Weights of a small GPT-style language model, trained from scratch on English Wikipedia: 5 heads of 128 (1 for keys and values).
Each number is 128 + 32 x the weight over the matrix's rms, rounded and kept within 0 to 255. Layers, rows and columns count from 0. Numbers have three digits each.

# layer 9 MLP up, 1280x640, rms 0.109, rows 535-690, columns 0-39
130161129168139137112146063093096119125119153067158092088188061166113130143166087078102112119123128149124179105111098109
102123126121122140105170127085124083068043139117100085109151120130115163135090132127123156121117145144130143150160142156
133139076109127131130096125097084104121128149086168123144095107160168159153120085159090167053112139130142125110103093122
178079068064134168099146155132165080038111128062130153151154123079148070116153174139102112055111133181096109110142125083
138090102130091104099150135181173144135087103212165132176124101144139134140114141116163134105107122103101134111119103083
098106136107132161089098115096112118116131139085088188131070107129055194147159100140146141127122152094089131123169143159
166081132123092107116125138152135118095115168158189156122144129149098102052142123106116125149141136063082150077151138197
136066128103123122129110129099158130158132150147124080101083099141136124115109154102121118083140143112174186112157158050
178118148132119132159157110119162132159166099140132120161091168130153160061126076144080137088104186112126139091132131113
083118112135159112124153135077117173098114126121110169166106099121172082101120131115102137160073137134150139101101095120
148137140143101160134146078110066119141126149104144157118147147194187127141061195089103104109121131101155125119162109139
186103143155136069117126154141141187121161083149126128157131135141121152075132117153136144122094150062188109080148179091
099129122120146095169113158108106099083158108162110146142091149164135095109198131114107139129135140124130092132161161135
104158090125145155113105108167143163126106096109083129132143129094137077123118151164074198158145107135136163147086105145
088137144153105127048152148099201069131088101095076209149152081151103112139071111084133092109127128216174093165140167114
132151151100175117117133128152122162120156115141140185101109122140103146114176124162109102167144086126146124069182161107
049076135115096088153090069132164195113151110101106127119131100096177138121170129133153094188153172117112172134115172133
166141126160114126116152132131057115116100095142109147143172088104147166158137094041161121142099155102163141093182060087
075069132126185137144130161118109142186129116137106168101161135131102100158131147131159104112092157096143113100076108158
070126117133124066155074169100133086169136063128120183142157181068153133132111076141141110146089188127098124179141104104
182097139118145146136110148167143086152129157151116151120128138162077131171124124166149185045131109104125177183173131212
059126095130104046154123172190136114150125134110149165127113101120162126098116123168104186170121136203123069107121169152
095179126137118167138071135165149125127131100110134195094083151121097120122155158168123114097166148118123096103177084085
101146091101108122107073100114098206121183099116091127081141224137182130055088138140100112099126165068121149166072161211
117108131149114168132170178138133097119100111175073096140070153138124132129099145095145105139125085145149137141104172139
113177126098101145171142117160124135088108148106082066066122151115106124139139083117123154130117081138231092107134136147
126157075198163054123108093136085155141097088150142113141136074161051072128116179065059155066095119082062102137162174131
157118128171166101109180112135072140127085120125143121121167131038113132131084148187095090158165125133131118088143089127
127128163116159117100103119134096127110069123174152127104121086159133078165134152199189154171137121118164155140078183104
105038159073160150136160122095142123119116175094098108120152110162141116040124108119135105180099122079131075137125154133
113084120093104064153097097073167154128126150121166144090118129134157122149101120144106153147101169137065131152073123090
183129151171060155141105150139138076165169166130154053148089147155121162189090113081184094052189086187191105102134174167
160139084179155068216194122123149087077080101124096159045114109172089161157157132136094148092120156125099097118117113129
114171094156111121108109115135106131081114098126162176032131150109096140171157111116130119149166162167099135153152161157
076118099134081105138116113089132071132133085148109150141124104127138140116119103149089111061143091152131108143157207135
125065138090127168163126071170113161154133137105082133126154114097117108126185147117133094106130159127132068082187131131
101136103161123172125138137077151111187180207115102173149104159147136149139094094144129104168104103084105179150089072121
097143097103110149156105130174109139176184109172141124079098109173171100127078076144153213149168170108150101194110094146
046140120092132119133095095089101140104168123089100079105157156174065149102110163183106159096149097046165139140028105132
168152123151116153092113163147141158163098150097076208146098169098114088132154138127114132137131136150095149122053173124
194124141179121122122102098153116079136159151146127137165105130110100192132083168145123092130118127127138131145185174143
162154142125047084143100125117115178138100176149072123113090134079102098144128143131171167184130144191176128088120092029
112119171147084104132134151165141149167173163104161199142108101097136132156131149122107087147101109139131116100139127153
147160122065125157123147083173066176109142157159073109157115159073110130151172113105102117091112150113127124165124151150
151088121121162126176109148194163142086136144127088139151155127156108159150137097149112066128121180210084160141181140140
100116066081159115109089142059143092125127086110099112105076117101129156140095096153120098137095148078107112068170117143
051117121141106154118162133084117091134090128137174073183132104124187113130131097182110137192139067209152116135116132081
150072079156201042104122085158141115051154122110136128084164080113101091113112132158142073073171073164144129133059096111
146100142141065128094151105126125135102149136154099140182102078193069137144089096108111122110163126122113105075129093081
131109127100107125162157175154105079075094172117083150143128141104198154129151184140139166120109098079103130094114149091
113152111114108119102161188147136181077151132120112170144083179116127151094145105080212104134145118049137176113116151082
124118135123151096126130167118058149138132146144188133072107106113139144155103119126115124129188125103157065146115085061
120103071152069141079130129145119114165091106146131124132101116049097125139129092129144072132109076130126135128081086084
101070133124101160084123134103139114094114156134118151085096116115137128079105141192129157149166121144131138145111137134
127099152121158152136120098144080150183126231080229115104152119084186111183183131161138124131129135135077088184111154119
142137117126112103134179118145116198117086179165184156134138130098122134150116087078141106097163169142146177166140129137
114164151151135110203079142186131094138119162132110145124142169126118091154107171140104140093161085181155092179083095132
111110149131114098173145208082104179194151183092120125166136175109068142118150134071091174140119147119153093139101117082
163097113171099199211132124128115092220160164122109149104157138097094123075128154128132128148088145078055163152099174133
080117144136084158117141124076102102142154123192115148127089122124161100177124099142122138123129161147114145148096116158
193132141131087162143153144188139157074075164091144066086061116131141165153112196139150133135118104115096170118129167093
169147165156150130098154119140147094109109152127062111103087137131132113177081145172075089080109124103100083191157144151
088156164095209137178112166142112136084106134141134092137105117103106162099135114130134142095109105121061106062111113118
044101186215175117113188156121077200112167142090096165129127131084106123106161162199185152107086151096150052158112109163
195137082114114101109128102121143135156154140144101135160161135109106099113122171129122079134124103173144098145138158081
060092222117115127080107149124062174174068127126185133158112100142116124159144134141114113171180112136138112107135158130
115190174194193169127169173117100132145090077139135136114188144200075174095128138126167205106119133169119154144089126130
117148116114175146103091157106189160210188053151153118116178110159126143066159208159168139124156120043131133126091098113
122168164103095108127096152154158145188112199143099111159119104143081101131136152146092163124108177116139128149124122162
051129142134118136187127115137145085133195144125078077102175125154146061166082109196166119120147100122126100173075170103
182167092090135098192136163163125115141146169129144096150094150086108161142116193141122133150158161141105068139178115107
185131115087121145088113129100121100177141097125147185078108144147100140123172143097138143136162153097141109119151125127
139170123065158127034168141135137098077099167159109101097128133148148157109115161138190132181129097108142104132141106161
105105089155123144077123088185120127147094107173109142135112178182108088113159163082117166137092079129123100103181190122
128141108164069118161099133107145149183140126083109054153149140081163153140074120125079157159213192142116143093108118128
133070138067086102124185150135146109135108141172081171094116131086141157145141127159142091173130084179133094089127107091
145179149082113153130077183169120155127118132127122092125166132153108127051075158134088092137144136134088142122144143092
148141126128106077098087114101169119136132159115088096156165110159137071086120097131113131158153115090165126188089076154
119190151099177078131144141118142162122157128108199192161148143145154134062143162073152147119161152102126162109122139124
106066219091148095112143121134109129170146097130084120156082114126051124077102108158126131171159157119140121155171096128
116113134142172175115162090146124105133110130057129115105162110136176121123118104114044115112040101057059131068199119139
104138093128186134144110078137145143123128163105071099109144137141171109081121140075138108110066153110094121107205142113
120160136186136124069178100114123123075106201088061088175126142147142093133200159159076153196083123129112085098142159161
164127108179071100069151202080159188095082152155160092146146148150191086124144076116148091099146075133116134062132137093
107147134145173061125113099158127171136130119084140086109099133169105162115104160161126123127137137105181147147169120119
110152148103178186099118140182176139100126129136183095131138134233152148092095129117118101146142088096106068113150118176
110045149193153121133136145154153110098094094093091120116133117143159145105167101074149166091090097202100172163165147147
171139090142168233108105135125168151099125102114125138138141102123157130094191144115174116141087141128068073111081175107
135090143133126089139172116173045145135184191137178166099104118127110062093124169218096082132094145114095140115154108152
139101108161146139096067145089103158135108096093148132026181124133152104125147148124075140047138154129167101150153099090
131162151134192163088117141124081094167168108148131104144155123062134142135101100158154167121128111147150124102117146131
134100184118116108110112156137117188160106140115148113114127182089115155161119096118129135084118095148147128120022124131
120140130131128084125107097149111154119130132071164156185122099133087113138085144182134205106111145189131125187069161187
115068126105188115118135144196082100145114153165084121149103185118143119101163088142163112127135157110135155149087101081
176111132123107119149155166126137135159160149149134117128132118130105114149119081078154139062101110121125138078164154113
110135155127151102114143104114063131170128153134160180181121101095172145086098147248151127152148130100087188107151119146
100112067129117105161113161110130111112101168161155125145155054147081103116139157128145127144130106100206167138152195110
153143116102114082107145121163103171115179168115082183069132164140068118135114141110109129095086121137166101087106058156
098118111134077162106197105132081117091124085134093128180170107119196117109146083165178132166147138134150116090136136085
135147056134082179128119161122165158130143113109089124213150135141105095084118151149118166123147135160175127193166112145
088145102130141131156189132107146094163121131160152107155135133137109106169157067151118130122141175164125157126147100114
102149094122094136186123121125173167163166168112083169140144112085117077107091088092119050119143166156098136138106102130
154161167157107150117157091179105169153064106091117042045182181124135216101155122182117112123132182125134121137153139171
086119166114130158134142179136147163101098115119127164140118139186046143081090135067173116128151129188123203159200190160
130115128051109176083152126178128123093067147171109146162071082140076166165091086092126135103098106130074100184118169159
164064126143145159086080129164171095127165131105156144111152143081136149106100092147121106108171098124108094121192149146
219074128168154144138115093092131089110115135104096108105108079115097126147096177153131108059193121089124114180128127143
075044154123119166080109153180199130126141142092164069208153163115090114174112147124141166149144113101170159180129102170
129113123132126121059049116129134138125064145161092153211120063135129143106141152057115090189088155124165112130115122101
114106141127183114138078167162138188113140117103173150109177126125124153139115145143170148170110128153124088082122155166
069084137090141091115187154076136103121151153139146089129164171161139085127119129154159152100155153111089169107141128115
110196156207155079148101128066124125171122134115149127108171109142092161130184150152146174204093061089094124165190088156
145167105111111114099102085140095174175088089113147129103139113113143152173096119144130075151142155152142136116067132117
117144067119075130138136134091128164116136152134159125085077181126147123117126082183132172128099092147129129171158129117
104104161059179093151124185127135120138111129103139145200115128114106146102209144125085121151135139195166152144108141180
141124131174140131178120127057149157127153138158175081100113165177130130125195108147137097079101129136151115091148126141
174150128165108115103101111114117173122123125053143125092096141112158159105112161131210068140127112155059120118112128139
112167107104142154109135182166171147103124089092133115203111108144133135106099125128084139107122128087087137165109126099
092159173148155137114135109127133101134185149139126126071131145116186180151093099128130140088090173099119136132128076149
138173185175143057115106121110168157099129139149101109136106100091106143186160082110098137166107135149179155164151108175
155127134150139091087161117106145122087137060157136163122126092044126177148135113243078112153110183114151130107140131146
145164160085192127117193109084061182153163129152187037103114136138136121072136059185132053166156090106077164085109098137
173144145128180141088091106155149130175129101097121083178096106099170122091116077176150136143122168137092135114116112156
071100152124136133117113185150082116135122151115112066097177129167130120150177104129115039127066109147160140183135134170
076084096156118092166133132149132155122071166122080118097169105108123132127148149173145086069090165108133091134139074095
156147127145135117122128130132106083110131131128128101129101057119190160145155099082106148095158166151112165120079098120
111109189132089172130101153118056168120135126090138168100147148118103121137132128154129188192146156090135189126084095132
096085149142134193111156081110140143120235099071171109175131154118152099189132140073159113161130083115212116126179096130
106189101133130152134200097094159128104097139125131092105129112178133107159105142132139092101077107107151068127185141142
103119134090174135083113169106182097095106176138117128116050163166095134102068095128134066150100166108139079080144158149
174191156125173197084143120139117108118160065158116144143183118151168059126158095131089177124109094095143121079116163195
141102101132153128059122130108150127120084141133118102124165189150076174121133128155125151179139043114098158144112105101
144169116147044132135125075122121196098141141092130157111118124180130182113136205121116144093156154178147087097164152131
074177079093123139101167117084167168062119112124174107113079112113144111134161120096108138130075148170134119123159143167
137163125113156082129101074111139110187109047137151140147131133128080115096132125113091132172145175135174107118110083165
092117153124118116097079085158083132069121138145111151121137098120143152099131132157120117149152082071146175090116131120
141114099139120109124173156133118101098116163142128168090104164113118161121122186150070135115096159129164118160152165185
136128163152131187167101162136155094093201138154137145146175120132133082153083088193147163133160106121116123142117185110
047110109136146121112114145134071108047177112103140182117120146136111165144132120114051100162099104147085131158108076092
139078108082087092159129156139139124137106106156135091124165189127161148177153098139202094173107124094081110132188175179
182113141092104137135131148114089152171111154107073181089136125162142140132176096156202081142132125157143147086167135080
139119191130092117083062151117112099171120166182150164117110110116076148065108158148161079113148116170118101126146152173
113103182161145105114099120142119077140172171088128028170149199069220057132148177129143137134161114170188114103122085152
086111126121117098108122135114110145143117148115191129085143080092126041133096123188115153119022152174093103182145074095
099126109134108104122142145141059186083148181128077104125097140113204125208190127120202136129071190108105127139166163155
170164101120137087100121113113102143114120216141076131087177088139127077091173155072142110119141148161112146082100145147
171097127101059105108099159157111133164160099125172107086133096165129160142152145142176104075110105150109127148149212135
133164136127144168208113138167108132128069075099141156123153098126117197095140115147130121122184125041168103128148113131
153088094100060166159087140095195118151170096113089157116175126134100092086167070169138131140127104080110121144129143112
113146109166153109122133173184100126143108137067140106107182125159172112197151109078103137180132196117160154095105111099
115152148144177139147086169139117175110148164089182187170133093148161131071081085126091036119151114136097088195122121185
161114100209103080111074103128109125148108112179160184149156158130092102083115098171138129213078111117112102074082150121
148107106127151108087100125151194078131085158149161116145133116144087161174166071146119118161095135106192099098148131145
159140146125113125175095118092132123146169088122110161142148115121105119116154146099146092133137130111109148119139152148
173097115134167114098088096113110068128154122116127094135086089078139141146107152123156147104164224076132087136134127090
117164130141103104106158125166123113085099091114097140095116167116092136079092152148172120130170099143152065115114073126